python train.py --n_layer=8 --n_kv_head=5 --vocab_size=32768 --positions="learned" --bias="all" --init="normal" --init_std_up=0.0398 --optimizer="soap_variant" --warmup_steps=200 --batch_tokens=65536 --dataset="wikipedia_en"
Each number is 500 + 25 x the weight over its row's rms, rounded and kept within 0 to 999. Layers, rows and columns count from 0. Numbers have three digits each. The size before them is the row's rms in percent of the matrix's.

# layer 4 MLP down (transposed), 1280x320, rms 0.0398, rows 1195-1279, columns 0-63
118:516523483459492480499482488498493458523500540559488478536473528483494514478522505491493500520516490478527518466507503504488532505541457510521494516490417527500496474505434500476482484489500478
100:537500542508502522489489509508518496465549529517510496519512535478539516513481495482499532481492544487457535509517492513524467503457469524512475513519517471516490469494514487489491511550522519
107:522485542442486468525515553511472471512547494491514454530520484478490530475479450455505504469501504490426490529501538474563477465454492481507472487506544502510500528506496496530527465495471482
098:510529520532484516540509543475503484493455490514528511480462469481503513500538482510482500542531475500491489507509543494470479507484524498471529471476481542471512487540479514490498472503528492
099:460490500536465480523512511515543508524499499463483460510524512495494525527556529481474497489504537501471497506460537476475500482526526533451480535519500522501433517456508523491488518510493526
112:548535464479501525523508510515498512497487467481472524504483490559485464505496508502501528535527498458500493498485488463569512458497504473514493525512499464433452533540514503505481510483539483
093:500504520528523536511536508489510521485531474492478531526536492532491457482465530506464524460499466527478498498498478494500547529472519507502516524430504470546506500471487446451474505522490474
112:494493519474541489476525470479504486464495538550484457457473502460532534513496476523531488469469493495499483502514540499497489495504482478499496490541487492462497507523483467515478478522495518
108:458490526553538499471486506536486502528464507491547473536498465459474445471486538503545504518449506492453541500502509483490494522463492493505505500457491504465498497520456468518515490531481438
097:517497498486466480489478485471490503509500512529517512511466529480455458472507530493491503494470520470473487534544504501537480506506466551472476498534508554514503511510483473539458501483516529
112:495479463528477494477464504532461528557513469531552489465504482505526524514518476515509510460476525519494491505479479503497492471469508466506454512502461528475452512513465505465504474492441500
108:489534496486503514531538498486509488478487476528510497502509503441453500465517528496499498466475488478508477500506473499447480487497493524467511494499509480487505482475499465505494499490457521
111:513494494470483490511499495514543513530515472500454508526514482526513527507480526514524429432466470495470483492545518494476527513515503506514511484529523508499469506500473518517483530562517543
105:522508509477486501438508450510499476510518543476490510474471474515477529528455501503466508515507502510496507491561523550482465480518467481503551470518499518468516500480530493464458477503450505
094:489479466540483472467500532465448484509489528518462453486496524489520518488459491490519510493529518486523511462483524537488522532529526466492504482498537480488495497502491447471491507473487496
112:517500483532483500487485513518491509511511502512529514437505503523500491520451471455438482516505481521515526473490519550500489484447493427525485514488520503483488499535514517515489503475527473
078:514550476499495473525537513500476483519495488506482534509477470475491510494518527513470518472504457517509521479491463485451492554501505526472507506464496469497514518454486457453537536506480530
103:503476467483539506545487511530505510494506469482460476504497481499501523501526478513506464493480543474514465518504524460514489504505469548496470509450497534494467504452488467499494527520518558
097:506490505462492478518513534499474518526500475512557467539491489487519504473464445508529562501520481540502502474484510443487518535512512524516509485455449503508544493489482528488470508470511505
092:561512493447503499476532550482485501491502479487493540466512497508519480583464506470472481469501480513495540511467474486545509539540502500516528543470468471515510503519545447480530497535470526
121:505475483518446511490468518470511475509511525524491467500530488514509472502573516523542463523408504536515513564451494471501502531478467516467508485476501493495486482488508500521490491490510494
090:512486516490534498483508523486527535485473532482478483492479489497523485495490495493511469492515503483478499530413520490516504474496523501503510486473514471547540511459488505488492488489517523
108:473495517474467510460451493541545493530509512533500520463534475495499548506506523506481517482474524486515476470505531525510517481486580487508529493508510518520501528526513504495495481498551493
086:517497513462523552541538496510473479430545486506481532496495512474477508517482496518472486473506472464519475494504481543543488588489484502538511510500509516536494459476484492510503491513504480
110:493478521470547502512475517521490520535480494493474511473503506507510452497523526511508552504493486525474542520485482495478494467473495498498476514476498438497475524560433513465460433503545476
108:490461490457476470491485525492497440490458508470485504474487502522486490497521455536496493511522506486510515535499550430509473480482509498526458515482536485546504520470509514509514481518471497
100:512480490496504465522505496490533457511458499519489493509495551490525504508508507511492480479522511531466529496557521509463484513491514533508482497494532575526476534491509489489494514511539462
108:513485520511484497515494491502497511449555504442497501453480493524495512488465529528485460530482498509523516479492518503491480522500524480490492489496524506528494532494526502464443498543518496
109:487461509489447495498461504533516487501498511550494451496518492485459501474480491524531485465494507477482481459484465512455530461526554500475489505501477534488524467457464502466524526542487486
107:501531517499511503498499533442472517477483482457490462468499540503532520497481455453468455519483475491520507518483553462493536462517487480491491458530510507534490503554536521516525478518524485
086:480505461483479546559478516492520512502513487471496520542526511487482492470483531506474511487503492485489510507509493519490506551517494478486502460535479490502465441470481437523496529480458468
099:456505461491461502539524467475512463506515533485481506522513495453479497511520488505498491491492466478541494510481515503483503525486467527493496543511488510502509558495507549475536488496477445
108:563587550511505492507518520505528501466485526515513483463513551475531487524526493511476474481478484549497493489490512504460546478495517533510535510558551435505507521466514510482469487495511556
105:521550481491507471535515463469513501505520462473485480472536425497484514513520511489499507496530483541464475489540496492538522488523488457465488502483496480497525539492526536478538503494486481
101:503531529478472477528447497468490512515500497469513456496503508542476508506515508477510482486435507500525464496491505507468484503487501502512515495480501494531570519521522543521491482517499524
098:464497455482507482470470525530471508497523411503494552461487501521500466506509517481495541471513497480498551459480515529525489519514502481490439510496515494515508452497512485507508505509549496
104:532544481523459490499525532473481543550485500463477490508503496502511476506494494477527506518503490531489482517532509492448528514511549493496472508469521465507501540489475520522532528463479500
104:499484491496489470468557503520505503518513481452518514448525498471537495497475494478520492543506464499543526507496535515488479490477528486529468498518496500504553515467517481474496492507486535
097:507494508472446531518545465517509511482525507481511515442517502520522460499534476509514485484490481524513462468519513461516510514525533539484472471501491529493478479536517479514468482518482465
121:532540527474466498511532474509546465547491474489556481542496501502504512481509486475512514461473500508495482513555527500508522526487494492511540521529478469460543475527479499485503444490456507
087:542511489471517539522511472478486446460509537481534484473463504502503499487523499541509527511470492499510467498486506494499483521482511470482466513477498475499487463491497519532528513527481483
099:472521456529523479513505513525511513486489506510496563476507510505489506499490511473530500497514469514470467503504510475505520506488449502516492528496466526493475486501507547526488530480527503
107:516504481461543494503516497477477520560471522540489472502471467473487494484513488501539507457493487509510488507500496496513504536453490481483503549482478503510481487529524521544505499530467515
099:541542476491466437521491472496503502539556495502485498513470513523542499541495528479487474480500504504517469495507487533452541483494526531484533535512497532445512460486507517452523494491503498
107:500514519529472516461508503489541494504528481531512524497505516507552517531469465535492529473493551543468489518489509504503479499491514537453487555509555518473538468505470499512512542468513485
092:505537496481495528530509537513513494494504499486477499521473492517518507447446495499492509467493535521535495524494496534524465504521484502498515462511460509464495500504492491531482538472504501
107:489532500517497529483502520503511521521531469462513519440504505452517480476498523470514478451489477504475511529487482491497519526470533482454495484511488470513466505512524470493517502506526546
093:500527479559504471509467491494444470466527441511466501492459494520504487492529491512492471485497531516488525494489493541486495540514516495500507447485504454461452479490513478486536470479468482
077:477538538497509483509513512532495445484511498521509519488484445498506509530512532480479485470501462522575515515488491500513475473452487488499479535494528548511433512477475458526468520523458510
111:494501443489505432504524500471486511546482527518485516481480435459492494534515462512520476523496504552514505496509523494452488494530478500485497546531517521518505493493470508505506511511520482
106:522492517480519535494489493510508519513478554510527505486486499506484481503505479475481521495525513488455501562555518470458503465485498523486482476500510497490497556531500522499502493500500507
107:490488502470514492529473528486481507507510500470466503485488508531531514540461498521489460518517521528524521505471518501488452503515493505484531532487466499545448515528547534487462482477529551
098:504478487494505463508530469528493516528511488528468525465487487454497453531478489500529492494500487509535505508544496522503517490516471476491524512559435513540514480512499519470511479480485454
100:499497472487507463525497514543494478496469481545519514575501502492540487482493548551518551473527464473477550484464476455507552511521473519507478480519537496509479502526478496494510523500475459
092:506508498501480481471460436502522510507536480472460524518519464478536492463536517495514528522451517472463524532490484528491481491490440470501503521481489512494469457489527520507472479512427496
099:528489463494470471500475517543488485493498544514530458491491492509509538505496469439527545498472543450502539523497493564485497498491527508493496456544491462531472487503513505460491514498524501
102:499478518489491545512521506518479480496522467461484472464487477546515501501471469498489527482534495516499540500531517479470554493499531504505504509499485488492483463465482558498496540496504512
111:515469482505485507503476498492490525488522510475547540526511511491523515502493519475493494494512493527478467482523473445501488507491514495496522515506501542478504480511485536475496500505493464
106:497527471482512548484515501525504485544478542520525491525469500516529483489525526479505478483484559535474505522500546479482466454514477507475493540534472511497496495500480533519478477475530483
100:471468479507487539502537466524524488515465494499500510450499514450482475502479469453513501506495511509485470443475507503505513479495498508506529524487506494475484479501527505480507424538510484
093:496518495528529470531453512509475517520475474509476515509490543501477444536502537514486509497502527462522493480529505530496454519539498505488491481528513484503488440500511513500524516495506466
097:519510514510537532507493469538504506506509520466510453496520484533505472485477463532483523483470507528532538489493472500516521524438494520512518475485455504480501513487495496497515519504493511
103:503494535476537516535523509503528517442509514476546465495523513507518523498532523479518497516504495511485502516519495471510503465459509522509528509464518513489499494502501508456493523464508541
127:538491530490509534484506498553455473490508464495503492517474546494521519492483490496507508490565499487517540476498523500525476456464541501508471503472505507509500429493464518481501488479488497
098:503498506533528484499504510471487534489560517517514467540490502519476545495567484518485536541516471537519510511459502503534530508457456457547512477496511474489487518455512521505489517495496493
106:535485557492513523492529473483478489457524516522501469508534500519519477501520474450477518539473536473466509495541486483468515489518515479487529474501485524535488487513483515479490482526490523
111:496520483550501518518489519468500498515486473500526499527513483493490478447509531494558499485502515522466469557502488524490497494468487474456494540482481492522500492480515508466520501497505472
093:484460507517504492487489556484461532467523498502478524505461464540474499478502491515502522476498466500511498495481518490511469479484434475473484490475461505458511513501490492514507498495468487
083:471511495537550507500526488485483431493498505488473527500496487533473525486461546515541499509508512505509496509528521465537459473503575479528539506523497497515463509512489467469483505458543546
090:492498457498485465533508495517530520509514489472507504502539491528532462515518520486479540519466522510526476518515530495481513527507452498511507553509527527431486487511521461483494484461547491
090:526486482460503478458559478495544512485492514493481529524504530453508495502546527463501524497520492519491484516520491529513507481502494483519493477500478529506513502507470477519517507464414518
108:490525541506509506499522490523515478516517481517466542486505510519463495487530535446493491506481487478491491515452518526456478501499493485521494475530530505471457470527490538479556489518499517
100:536539478496487520502520492521556459509464487492543473512509490535499505479560521504522467495494469525492481507534486485513466550490521520535479463524498508464471463560483517553523486542485450
096:468521475460503495528520521494509526511572498488495493503482483516509479487537518491509450462490530495503418495528512517519463540517449509496464489512462491468489467496526509508557525496483547
099:487474469483482494547489496506505494461500518474482456505480505506496480537475523467474471522505516450502482533480495527454519540504508511499494522507512540501522522493461478478510531506535472
093:543508489527463472509515512487517500492495484517483513508510500483508537525508483501488483490486492515542499489476495497515521518536485503499555485492496507546499486471493497495518554537515501
113:477461494474503496495461533493520487504538488536505490466442488497510550496507531460519430495510475453496508464515471493495489496487536534534504510509503488512512495536509493457498488476525521
103:502486491500473528524552466541488496530498484526483508490493472528483485484489506455473504479498526544537532481486468496517486522494519519475492473463478512475533536516449510535498465471515462
091:495481509461508513483502480480489523533488503481528496456515499518505498499505521472480502508474492550496494500513537509476502504524532481459502494485473536520478498459494520530496420457561512
115:529481484537490498506482462524488500511517488485474478529499494549509515529525488512511493485512541498454514536555449507492491510513519495518523507530516471531507469515472452434513521502476462
097:516498518476507491533511488521498521528460470488516510518444544485485515505483505509494491472528548537474480519588488443510512482520494515515533488492500472498548505511509513489463494517527497
093:491468512509478513494509433497515495497468507478505498495464481501472514491479481445476500539510510494474491491500493496487519502518505534511485543537460504541473496493502496472500481522518514
096:494559510489510523502495529533524461468507488523512467528471511520472514522467453491494535475473517453509509553454535497466458484474491472505463542534521503498510523490523490487473524535463515
095:516484505493517492480441526502500467495470507494494525526480518559500531507515507526511489508492518495488469509523515482510530541474491503489524512571536490483535484463527494481480519491543485
103:514498555501490523479483471528511492464523547489516470481479539530503512498475540547490447500533485493558539523492504528474480474491488513478512498502542503533511519497519476499481437498533521
# layer 4 MLP up, 1280x320, rms 0.0397, rows 1196-1279, columns 0-63
105:505519514492490537458522475492485466491471461526499547487477478495530502466483569521478457558526473485517540473505496503530516477507483498522508477503442489490519520484499505500525514431448480
108:481511485539467470517520514548505483463471540526525473480524508508556483501484527525472511528497446472490521534514484495468536525491508490470465488487528507525486493500539537530479509518510503
099:557564475539490517480483487508495523517564484472496478529501518514494504524500478499511495509478555493471533479500458538503520497487508522526467501539491502519434524491511472528512538544477509
106:527450514511502561492468531500457500436469504480482500505445533501516474494517481489499468468537488509516468478529512484512509531495505535512530557501491529499482490486541498519511480509518475
117:475519527530463463477488500494519513506511508485512447463504537453477515510508549514539459469485518520538494524488512510445496511468520526499492510522491520523495490496542527537520486497467528
090:468467525478512500477581466501471471461511533519461566513497494493516530471458483511480518485485562526480513498537545524505473486484485545523516474512516513507464470518509502497479469477528487
109:529472481462507519494455510508473511462478467489521503508499502515517500521502451527458542503463512520448440498464535509479485460542492550519475474466507491498483494470476495498492491494502497
101:533509512548518506512523490533487504485419510557512484485522486512516496481517468462515484481464495536469518513530498507502528489558497480478486503499516469525479519476473494513483527490485526
090:507488516463540514516515532518496536508479520520487521513472492511494540501507467476501506446526505521477490519458479475478506490470494506507483488466469540526493499508536448500485507492519534
112:468515505468464487453551464510485486492515482486509503556564502509473494524523533527536484538461476469507544496494524511554521467490501482570473492531541502479529518466520492543449473501497480
116:487495512519473484451508493483492486489506485528517532495478516539512475450536492495460504484514478469447532519495510556500521464490504488486476523528544494503493493455490514568508493475430512
100:505490526466495481492467480487510531439465511499546508503510514530506500493503484485465489542510511475512529541504505479508536520509472488460461488558466505504460487546476484498482488510514560
102:474481497494503513520471477526490510496482502509468500498523477466523430524522520536471504555479494493496470499462539491463470505462515471562522510477496493512495464497514505509536547524468505
096:485485541488505490472518531515501503495497558505471524524532490490477461517492488510513555519484482512473535528550499504506534470509488533534509497490537487471516471538532539503496513501494552
106:541509548521492491516509492526498486506509469515477508494486506513504507476472504515470522529530466470484535478507477508480523494468525511497492519428544474491507501479456498521476513486494503
087:484501512513451519467518524486518513523496555454511518502476471543534554513482543471516477492507449513502483498512498507464506519454481496489467490532515498488477507519476476499502485522544516
108:492513522502447508539516487510535484534482521486505526526525502473494502481455514503500507553484511500446552524542485512516459508513470514514492519490486502468509507499540514521466497526494490
095:531480528513454518464574502470447522459495502537471550463511464523538513511521528508521473515503485500518493546469456517490481476453463506451492562559529536511502540497513457515444489475517487
085:474531516474462437495470525455509539483481484492504498548513476527497508513523487469533486518520514508512489485506544497481493516457545482519510526475508500472479508478489488514488480496440466
120:473537502513462471514513513504514465504495525504542461493523523480511500476537499509499441512488519503493489543519533477455511509477482524506500505465553518514468527503482540522475536460473538
089:536504541517464518507473544498525550486484500483482455531502494496501503490503466486466482490533521493509519505528507516472500454489527506467444493530478502512525525509505451493498511516576517
108:481510513473522512480509486517499446525497491486478509510489467531509495481462529480528492535493530537511481512531499478506507520535532497503461481468507509442501438499506523513483497561503535
092:505451493519521480480513527491513500548454476497496510508483540491535521481514506487533502507439491531484500530531498508421486414506499514506520499470506465488468500488494521497476484458476521
108:472521529537453512494490508514484488462511490498468516513492536477497494486438501534481498521457542485492530476505477538480547462484521501534511454479500502531518483526473463486510474453542486
110:480513488476458461537503493516493497490478455514476505484527441488514554470501521504482464515524474497479566472499537484542508462521448501523477493509517473500530497515479537544513501450482444
101:428500465472506551451486491478468527493495493480490496488481496510500532457482501498512496459497500492457474493483491454454518457498510525531503555465496476526504453489470525480501466467484547
103:495490491493488474486493502509513483496492528460512526490539522549495471515507514495494473534496495479533469476486540511535530493476490475510538487518528538506501514495501525529499468487528539
111:479504503507465545482453484462514470518499509521495509509512484533510484460532480484536473511548433471560489520475466480495479498479494486511443427494484541466508515514505465497486510536543463
100:508526514521524504500522501509483532486503511491455513513547504433485506512492529498547482501528502513441479525494526518484496485476527525511515505503484493483446498465485528488514464463540459
088:493501497495518485458496478510491507519445522496512492463541487471471503494482482464515477520489501547505462499525497552529506519459494493515455471513510464517496545504492518529504482481541493
093:494511485516510495459493504522471502511492515468460499527520495525529506515499499487511514494458470493511510500475495478515517521459507515474503499522488542486493534498523523501458493492506530
100:484499472531487485485462503491513491513483505481488447488503459532472465487472476486507536493484502477495499525507469498521504470506497496496483491541452491495491434496508466539484502579498522
089:486495525497475504495501466435448506491491503465511523474514469530478476512478480476448448546505509519468480509514474493494529493462504484488502473548521489503529486535517511468513483534528502
095:546467535484494508508509518502481439488499502454540499467505516494496474509508510513517542506518504515475521550504476527486516521495496485471459482519518514524440452509530451490500506528480506
103:488596498506500506534465497524499526491515514507510460506506525518473497515472477500487496563472511534507536479541528475458506530506498510521519512481508501469495511450527532473480491522494496
095:509524505492510506499486515495469506521501481515509511500492508503512477513454483538477539510467477489503519514540488541505475501498495492456485488519508525460492484484490535515512496493527486
093:499506557489495475451530497469461514503523457540503521508537497534479499516526483462499538482527502510467526436476498543490501536498514517488515512513502501500459498452498466475529499459478456
103:529532504531510500520447457531483455472499493512494490491531511541481516491540504487515542527519551483500518519503491530481522479510494505486498499499487470535515478473512547507470477472503525
099:473522478498474526476537524450474501509504491503511523535497502511491532503491509503541496517462512512506472510496504458477523536495457501491481537514492467513498532476535546551516471506512505
091:483479471522442513545507487523473540505476481504497515496536476519485489488497459500530511491525501490469495502518493442482509481517477502491501467484493499518558515522545479531548476489502504
094:479472504465485510428509531492487476487489492548513476472489482474459514515514490519468517537478457521503495488527508497503495522452508519470443511523519502526498437465488470498497507517466511
113:487487517523485482510498471521497554496477501525485476499485486522452454475528486549525489513508486496509535514481516501471487467483443496509476471483477474496511464513500466476493470501493480
094:542492521533484536478525528489514515456538535512460535489493501471486508505567491496438513544463543504473517486535520510464491530510465552500508477457481493493478483548495539448517494471527467
103:467502514496500531471529525475485474512503518503504504514525475521527493492517493464463533503510488514480481506457558525507504475493521471489472498488536497497523499511505523497475481500518499
087:481489451526512486519507477526497480530472502501467501486488528493514504515506496522547524517538481483475484529472495499489469528479496529505474518471539484520493479533496487506473501531528500
089:521488504508472506486471495492509498455505515551493488480530503523536503508500510543511520556498500529472513489532526495494504517487487515572512560508515519505515490498489467510475516516461467
088:523476489489479538499476511449487478483493487534554498479500524497505487430499480545454502523477474455503486447535492496486496494515483451473504513532516459516513480490497526501518475495538511
097:521481487520452502513501503493464521511509526536457477509451414503505487509529483502497509493531495496520488523494527494475508474473476473492476512518530495532491502486517469487503467517466528
107:448487535502515466509497506482496522464550541514522523507463473474530486479545496451487487574521487504446476500536480476520562497468528477509541479486506508470523514521486490477503464499500476
099:473514521486456504503508501543490499498479465505553459495510538486501508512531529494481524497476445472468531485485432499500503490513486499484505495511464507527501531485513562485511510516541497
108:484497517524501471438471528522463512481551520498477521486519474520506472485501527493472534516557508552545510486506476535493463488536511542464478516443520537492513504485506527480462465468487516
094:489445468498457486476518469513497513518478508501526486517465487524551524514497518533522493550496500513506559528485531457513521489504478524529467516489524486489513543545492509514481481498477475
110:489443504483502502558511439511476469518496524470498474526497452521506477505531503501511511467506515503496467493480505517467511514493492487495509481490574478508449491530470515433503543512423509
101:492555497505526536505513509509478529501504488495539527475495480511487512491458466509479457507528504499531455517474509502464502480489522519466528522492556483445494506485494524449534476551517491
095:495516502500523553480486509509482529527471528499535515512524460483480485456472476518494520468519499510465524497534477526503492502512563545487532524481482517478447471493495474524525536490523535
106:498523524525497453486509511495496530486477506500511482510476496508506523495516503495511533508504522520525491534468481479496461516522509526498495499490464536518503514509557491517512485508480528
101:495480475493508496502558522500459478462537541447460522507470517454496514510493487506525490503492494479529483526507492441448510442446507530552505456464525527524536508492520521506532532459497517
096:515498513524522531508537465458481532507477513498453475488488526498477507505509522492499512513500504473457479504515505516486487484458556535504506503512489481494531497519521480466461481494546502
100:502501518538487491495463476475469504492502510506503508515530569513487534510575530537539524520519502509491514498478488523518517475484505544462511501460470516464513504526459460485535492463493470
109:471494495494455530539458486479482497493469480480511500548504520502498524529501486481521521539531526496455533529487506500444503492510570486462520491485501543464466489500471494513495475523560445
103:486515496471503469472531475516493536517457509513493477515486480465472526533523526487527517549479479479488471483516495529477447485573490551524525494477559505513488488500502504489506464528488500
106:501509522489498530490470502515483507537518498490475515508509524506480480493490470481485507491507514528546507492560533522504497474521470499502467536546533511498476536499537511520495474479482486
127:497552519495489528515518489474493476475489530533523550505445502482508521484505513519498465480536541483509547520488486509553513470499479489493529512527502514525483512510485505515489489528516450
101:522510484505494517471484510507516458552497456469453503495469511536536491503464453502509450497466490527480516538499503563485514461514486517508520497517460537514510493479474494496494436493507502
107:475501507529440491484500492522542469527491528483482486514468523532480486468475512483477527476503455473469509497494525465430514506458496515476516479467474472553525516491511574485492471509516496
107:520499525492507506460487501479498481535517502475479528467521525476489474457506565482481494515507514513489528531473449561475485492523455488485520469519465541454519486501504471490483461556517494
091:534546507480486487521512505496508483495493509487539465511511546479478496530494482509481480476530512530489504500484481542509520521539504497503503515513512487485458503498546526505462504522500514
088:494511516548501467462495464503489549509538504486536458503523497472511486491477539512512509519509451488497490490480512525485534488478499509466477543515534527485515484509489467505481513497519491
087:497491539497487457514526511513524474465519468498520503494511524482492543546488496500519515501539573474500502483524465534497495456509475473486505510484515481501492498501523524510557512547509525
092:469506474526513478485506514454493516509473532549495493489501468544495523485498501520507539528429472492514477535502477478485464533519505474510544459522516521476458498523549526476498512546510523
106:504498523521465491514484525525472519490541536469532473519487509469535513513521529531507529525460487515515488460531481516491523471526502489488493529524505511503500534492514553465495496499530482
101:488465512520500510500504539449466501514493505520456497497511465505516504483484481472470500495511492471492489457491517496524475492462509475498467493525493512511472507498518541519481497498492501
091:512542520503476489510477495527490490474452539496496565528499483464544532499486486549526512500513530537470496520427481515513480493547521518527496499476496518469476500543509523520509520468498478
101:500528499496467526494456472519470478499483541488483521477501430470526515477504525520520539546447576494455478480502481504500505474512513481511496464487441522494496497526501467529486535534476417
092:497490487474526542502489491504509482514519527491503514513490457456509447522523467525476485480517469535514427492516463507489473473431520498508487536458552476514529472485504496537492479488505487
106:542522485536439516512509523496503481478482472509501484497452521526461572464495511472490510503489511499516494480528496494499524489530495480533508459491534498484546489507470515526515489480480514
103:484492467483479484499474498519453493503475502498487493505467466490484500464467516521543513527503496531489470525518501492520469504517508477540541513485538463448504481513474524495493529516494497
100:483449498519502499493482499488494483512462506488494487494471444500498525512565480528511488513492483476492471463474487483519508512512522537516518530455487458453481490504492489447494542504487510
114:541516503477502484533458477512501504434561491489549533499505467496509502552500501467485488483539486483523508520509481509454505539467494514484474518535510525513478522529471514480487510474546476
093:476519516496464509461493519508501516465471476503459480496524521520505500420448504476473510485522517473526530503510547529452493528508571512476492495481517474517519513509493535546506519491487529
093:516504505509505514492531474465519489470495490497509511471543546532494499495538533527497506493526494499520513484466508501494491500495479576530514530504534522477503515510499522549494515533497544
094:504508499503482465523494510463501513494501513527525488495537489500572496478522492486473537508539520518515524465505467522494476528487489510449513479480489504532514474535519539533468454511544520
090:486524508470481525504475446524486544502451527541526569504501508526522545491521490522523552536516498516477511518494523497477508496516482469480518508500536465464512483513483487465520496470506489
097:532462509430511476521499506503461485529464480468520466512498469521544519502475507471534517498469515481471483458487515500514467459568516498482481485450500509461495491515482511493505550467513459